{"vocab_size": 2048, "qk_norm": false, "extras": ["capped logits"], "init": "normal", "optimizer": "soap_variant"}
Each number is 128 + 24 x the weight over its row's rms, rounded and kept within 0 to 255. Layers, rows and columns count from 0. Numbers have three digits each. The size before them is the row's rms in percent of the matrix's.

# q: layer 14 attention query, 64x64, rms 0.164, rows 0-31, columns 0-63
# k: layer 14 attention key, 64x64, rms 0.181, rows 0-31, columns 0-63
# v: layer 14 attention value, 64x64, rms 0.261, rows 0-14, columns 0-63
# o: layer 14 attention output (transposed), 64x64, rms 0.246, rows 0-13, columns 0-63
q0 093:112094137096121157153097125116104135117104100168179130129114105139104135118098123131078138113091106102128098158125131139128123056141102116137125088131139103127131123148087133165110116081146108
k0 069:127159152088116115143108149104086134146093116143111099167072162160131130152115096117157168112133131099148121105114135090108134136117078091125114128142132090110138125101163166168124115123133125
q1 101:145113140138099093118119113143113123109142151134075124113134111104126104082138157101123085194083102134109132150151111146115147133120159121108080089100135099129155111141107100098147108131098110
k1 056:147141106151113130121094097134115134085152100130155128133128105141125164095156099114124101165133148141129115149157140161155141128150129154159117074100105103135141138176098078174115127162140098
q2 081:132115145083150177140093120112127132137098091160170134129130135139097128159092081140098159087112098123139093137104136128127123097151098144145142107165115120154118143143099142175101128102159123
k2 066:124152147127144120129140156127107118127063119156112108171105151136125098164135116139158141103130136109154159109126115105082136114113070086125118160104139128096134121074176163125134120113133105
q3 074:117133140121124100136100142158128157110160122141108143187143120114131113094150175135103099174097164130100115132169103154135128141132117144137086078130185115126173142133107113128141136133105101
k3 064:150171123090099095110083101100124121104098144167131121164082161138112144110122085095123110154119154098131102151131156131125120103146120127167124124108089148135157132107164125152122116156138086
q4 079:126132134131132113121143168177116124097143148137135149125101111123190151119171122136134100147153118100095145152132164144093120175107159121104109165087144141172114158165109097098137130127133136
k4 087:147144118119127141144151113103164126116138122095141107156133137117089166094150171125132149173148118150109125152151173174153120128137098133186137131120137155137151145186147135141129139178139098
q5 085:158095153153115110125112145137149138121133143113149129111065162165125137133154124117111156113121102154109135139146114091123132151063166105098181117112101145156143116116146143165105112139167108
k5 082:149089138062182142129096140173144154109155161090156114128159135161157117099109147168121147126137127135131118140126173135147105129111149108126151154157138147103108143122147165102128133123145159
q6 085:144100117124133138124136115102121166119157168112055112127139136092086115119166174109138096173152134136150142149182139154114154102112143101094126123134129133129133111113140139104112168165117114
k6 097:130152097134142091150117110154131146126179116099134115115118126131144137160103124108088169156154122116096097166123139143130103137163155188131112124155137133139119147120143071104149113182114156
q7 094:124125100151126174125133119070127100142090161160135141096138141139138139141094132139118187122119063121157134093129145117103122130130118091132147164134091103141098086101142140147096132124110124
k7 084:103119091097125116116139122103121141154117119090175100122085105114090130177122099121114115103160109130110150124097125083105148140084132111122128111171121099110096119073140148134117105091112133
q8 109:133152147137120123110133098148088137146113127154144107153139121135106108130116204125106126125073070119087125095140118136138123138099107108119093145131169139144117096137104116090122103132075145
k8 086:148106109118154136142153105084094118112110087153130143128125112131080154092151142131103144138122109140078150092146092138131127149133130145103086109156069143140095109087153117097130113131097126
q9 087:112097134122130086072111148146149094119114148139112137099110130142145132129145095108114140152114128190177138147121137101141132134119153085104174106116083091078123111145147133144125122123131166
k9 114:120104152106143141126108131114169125122141146106132105107083133171121129147132155136160182123125105135094124128127082070128102125138095123157127164144127105112116111152138120106121137059094092
q10 097:101076126119152145121113134131159158087167105118102129131108129107118113146159131096147129104134145122149100184144142092110113132134116119102135098087143137169120160173125123129105132184167105
k10 099:160121177083115129084107099114137135133130121121107121108093129137163098059129146119164118099131099135136152123127135120137127120128139133150120180109129110120138126160091163112081104108158086
q11 091:105150136127130081110157142100123155113113133125135146148117110124134138102117082104125121130154151111136100157079134122120140120112139132081117079119165082107161124110129116106128099157098202
k11 099:143093163142133110118113158143114126162062134145132139125187142126122142140144134138140168132144081147120164130122113128140157176096146131151131128138119122193129161109143116103127125151162169
q12 087:156180093126139120133132092099111116169196100132123112148134130064104174120092172101136109143147121124098123118119108155141141117178126116126116160150156130126155131131115138113123139125132106
k12 112:121133153123117172096102099123101188157115126165101165137110144113091128121128163151160129095084131112089161096131114150135137111159133150105160119118146154140168150130139161108147162126127128
q13 100:131115131136092133169121149118136145128154117142133126164167151087134139159147170127096136161169118127080159122172122154151137143096094156160131132075157160109122114091146147110143143151133129
k13 075:127088156139103098121124139166166107116141151097165153148129134122156143101144155115154147132114105156114105137091171096141130119122152095111113167106113057130114126102152142151126128114092159
q14 077:086118125121139117105183119122139095161169132106127134133148100089115125092152107147121147111124118175156112115172172139131145139126141162131104111165114135119104168111155124141150172175122151
k14 094:145050130132092098082098121125101105110140139109141122140088141108102108109137123113144178142132137143119125137124097117116127097136126082124108154090094095122126140092135117099126078107152137
q15 089:127132145158188135112105120146138137061097155169111129102150144148120121128140137147162121145150078157163144155134142092111139164142121120166169126144112148127110149174148116150115111129107132
k15 117:098122133134159122124130150156168100151122151120157136105166131185124130132156075181144184160145136136154141126099114125126137137150147130145134118087129063131111134116153130117125112126157159
q16 080:151149127124144123152123115114121111133176119176138149168157138147148125145158151090133126123105127136152122103114158121134084119157179178155137108123117157102137181139175106097136122133092155
k16 100:134151149115134127113180122095134140151120131167088141164129115106098156160143144130138106099092154119133167163110094127130163118153133173121166123140134156139126147158143119167158172168150119
q17 099:111114148144138141151109121107119130179204147123163134154133147085086140156151146130130138124102112127106124131078135149148149158140170112124114170115166114154120127142124163137143160121134085
k17 094:126126158113129128139134144132132083144109106143121149146131141136138112141154092165109135184161124141102118178121114090149161159101085142130132140129120120121155135095208168123114139092129138
q18 088:134124132102156127153139157130116139119107169185118141109089124147125115152106082144133151153122099146162120154134146105126112125150119112139149127118091086172130182117151127189144108095123157
k18 083:109149125145081116124134133135190113070153131106159134143131123169138156080182123131128184152130131118115148137111134149119116126134151145139102142108153137104118160136178150115136133156164141
q19 087:101167107141117131119152136144146107105150131124088161139106154158151145098151152155147159145123120111151124181113149099125120146134176150178113163084132121138179144160135147105150116142136156
k19 104:107152128093135085143110111095115136097105130111127186122100129101124102107087129143129120152113145097108126097104140168122085101151134128093109123160109148119129135146127114102076171145112084
q20 103:149113130150137175154146118088104101140140118140177137150103124147122163149092099139164178168113112125119127123111134109113131139114087109118114129154103085122139120135137133197131093087115135
k20 104:146121100164141104144130078128151135152175103114101132139152122119121122134166190125137154099165139142117183136122137152156177139135152161124141152127131164117108127125145114092165167144130129
q21 083:131110116127136117123175131097088139124175114144152137147138110054165121126152147126144104127146114166085110085116094117149141125127137137083149117132122131135100141109135180096151170137131117
k21 118:179151101111115120128142089110079135112135082125075158133130129112113103130108173107097091106103175100099116104121125176132128145123123160111123105127132142133142085127124115101137137151119091
q22 107:133138106120122138129107077097104130142140081089098123143145117081117109088142177108142107149112154096071132093133125140143105117123128141108091121154154094145155156102118142112165133145133101
k22 161:103141139143173120127116174150180119139110153127157111113141151182142150140159086155163167147154132145170157137118124112129148130109122106163153154138140094119108116117164148144129131084150111
q23 080:153136161122125112135151147125123132151125139149173130119073129170159139107118131106113116164128141143158120129127097099132156150133089107124132125136084120134141081098137150168113098051109105
k23 141:122118144092133132116115157158167096137121157108182104145144149156122154128167079137150152148140097122144133154110125126110146137122094070167133150141118077125097107110152135142125090112158133
q24 097:142131130165170124076099130166111101118130131131091154136150165146140122113122078147128104106152137143165120123148096134098102154186097116108149102107128092108133139141147134117136133092175130
k24 083:129127094113151135127171129129107120184080101106157125091139137140147137077136139124147173100139133116140107134113105132131123105148095146151161140117128190174141145127141139143115089152093148
q25 089:111094154125130118112173123119091118121136150117115098148113143087121096136130107101144115119109147167202171159146171139103119136125151126133155096133093128082092117095141131124114134130153157
k25 084:143143100145156122144124141126128143120124072152100151142146133109143164092106170159103111117118141085081113141105116149157121111131170163125180138160104178119117119136139118103170150145119130
q26 091:166108151123128081093160160166121171107124171090089102149141125116132122156159097102117110133159120127114136139134096114109142114128130138155137092151139136083164172123114112116128115143176141
k26 083:109140125113144110157141107068129154092096092134150088113118116129138095110132126152142115139102155078096132128157138079140152127109102071126136139102101095087123109119124160120139147147129096
q27 074:151097135115144130133126106163124092156132089133118099108099116136096083132186111123063128137139094112137148159135112088140143120083119079148144141160134112133140085119161140139120119115134110
k27 097:138135160156137146153177119081094149154157131178135129169148152097162159130131165105130102123144134132117096095127158137103108142162173155139105081135132135128120160128127129106147156155124129
q28 088:124140139084120107093094121112127100106124122080091132112102130116115121144127100080143093145156136120127148122148132135106132119120116084150172090154131111133096163128125115143173135124059095
k28 081:156144077122147130089136126133112121099099118160118131141127139104126137087142159094134099143128131109131144073119129119142100148157093113113128117080115110091151115103120112146165195096103108
q29 105:149106087133106123139133116061174164094108141127134107134106148132111156084141115119114101145099137120115125124140092139111145110124098113138121071083078093124127121096107134115142116116133089
k29 078:162101141122166151117140144146125137090149118133112127123176104141095129144136159120110117132126121154091134089139127128170117129118123139096156105142162103160119136087171177158147100129169077
q30 082:116136160121155142119173135128120092085135121146115129135105131063111129135102074119062138102150158151136108101116113099138125154111101141171156163133108125126107130154085137123130132159117125
k30 073:128126116113108151084106128096113153129134108150116080079138137144158106166095113134145120103155111103147151150096110116108138115147157095092092123144140135161181141088126151139116129096147089
q31 092:131105118155125111185143104144121098157147100107128108129145106110136146121132120112109171122137129090154126135133137129135189084133196178129155149114108166099107139134135129080150133134125115
k31 083:118118189148124112101117075168112135094157127118133142130121148132172174145125114176168122118149134138118120151126128131136150166146049109111154115123110122130116107136145102149128148107152112
v0 112:126136105144114123107084142122133129083131141119081133126142089147143098132177116127161133143096129129129110139121142127182176134110149140102115107148161136090166125128112134143068124187150134
o0 113:122109149110112145097158154127160135150124128099131139114134163145144109149120068145138146121101120150105123166130149155184088131103147111126169170105188173134108108120133112133107115155119118
v1 114:138152158162179119103156148120061141168129104101110143101125103120151135154151115098097149121108106135107124107115159132127147118175109087089093131122140131102138094102142139121112114141166119
o1 107:140122121106130110143183137115096100169176140099160111132121081128134165145096109088126155142114147112098142125144130154138173122131110101063166166127117123117126107131125144134136119144168121
v2 121:121109113152147058172118140143145153146131140157092120140148119170074148153130144101162105148089143122121127136156085133124106096138135109111111145170136122105131175105152134128140103137146151
o2 114:117119127175089110171143087159134150110123122134076156081134120108134130164110134129138159162150113127123139170158109104140157123108140132118096162142153111077129121125149128155141138161159163
v3 102:082114148136151093123141099070100166177115151112111107162091152138116152147133142136123192105135123111098158120102141098124102118111147136137115147123133090147123123129107110146126144144138181
o3 096:102148154162140128138126117132098110105143136158135140157108122156073157127159173111119122126104135109068147143127113117136100179112095139123097122093098124178145119154137151160117100157151139
v4 137:096128122114106149172159114127170139105148163137111129131145115126071107137148143119109141144102083122148116127122127116173097096136116125161104126115170127149135115145162147148089164122086076
o4 120:138105143115115167132163142149136120143149131149123109116159182092110128125120175123088179091134084152140121125121120066144124137131128119094102132151179148117130116154149131138101126115109169
v5 110:081123109113072104162165121167119151110112125145101092154076146158124121106124093137113139124127146157120099169107133094090141118127122120154121143148165157159159133132113133106135145172116128
o5 104:125114139169106162130095113179147151110156112135100113203142112118104145094135115099116122138133077106137133146146145138125144148113106090136081132132162144150148118106105156109105085128129131
v6 137:122195078119111119131117130131126133145102175166143120114100162132133133114091090135132100142186179135124141159159146166121145143157141133133140143146124128188105136120106120137121146113133142
o6 115:164142100109077121127138126136091164117072141159134106149129151124125133110137126117105085165114112121101151093162112175135136123132123124133091089136128129149119109083102078142125144145092152
v7 109:152130156152140101127121101127128108112166119156151110135154129117071190107165111093105170106151120126115144147132157189146127103139118119132108106112140130170089135122136139114159163148129104
o7 113:144172102173128129131127147126141100118132116132121136102105094109127155090112116087097142068145126120111174121115127126125146155172171104149131117111141101136050131124159123142144120110121142
v8 108:110140125121143140150106137157097124134148124114176107121113134123183136108117136108140154116118125123088151159127128154097117122121155139089091180177135099110145126168082097135085107093113104
o8 107:150159104129142118097097120126091160104194119121107141113114134124167163149143112116161140164085107095113143125179142154104121147112144141118141103117146101152163150153141098103093133144141111
v9 100:154136150160121108101090141136129141114114120113100108119167119109138101116106141123124143129136155160102127107135162137123162096107043122140100155121121143081126138129151077144147096136177134
o9 091:155145116113151106090103118112100138102114149094120093150137129101174164127151108124122123109151116148109108175148136132142183140113125144187133116107124144105073096120138140094149113168145132
v10 116:124102179117144159134161106135129157139097115084163137153164143127164140137119180143109156098141138111114145133149130089107150132101125190131138128114158116124139119177113142119167112144163115
o10 105:067113137140159145110113137105105170105158125171156123144140119095130126141159136104133138102113160124137141146120133124097122159157091145094168085128146136099123140167094154160119122113108080
v11 113:128137137147128165134185161164170131095096127135133088103132141108112097119126144116133096069127139114121138100137163160119155148120166134175119118119150092122105128124095108090148122151146096
o11 112:155164144137153137119143156128149118100134091144097116153155201070136074126166116121106107111135139119138145104093136115133172137153132088159148120108140117134133119143083125150141124138149123
v12 109:143115082169127131144100138132128097163136119112119140137135164103100152113083180118106164168097067128148111102133126144119121142138123150154137149134100121157093140110151138166140134103087104
o12 105:151110094105146117144130158111104139128112126136133159164128168142119147122117160123103147123157088122126124118124119068149104100141152146156130128156042075126118144120124121096129115104110163
v13 120:126116095141127138104120142161150135089120140136120125104193100120131119138115123127130096129138147093165147106128145146115120070156107118154195131112155103096132129162073151135127152134160143
o13 110:124116145136145130110116152153134134136107147121127092075185148110161130131105119130118087120125170130109126147169087144148106098164110105167155150120132148142124087156080126127125169127159162
v14 104:126106134133164110175088096125134105161104108170154121113146110159142128187114127148139136098119150095114101142143133114151115099186130122148135168123106166172103144126126094136101112125137111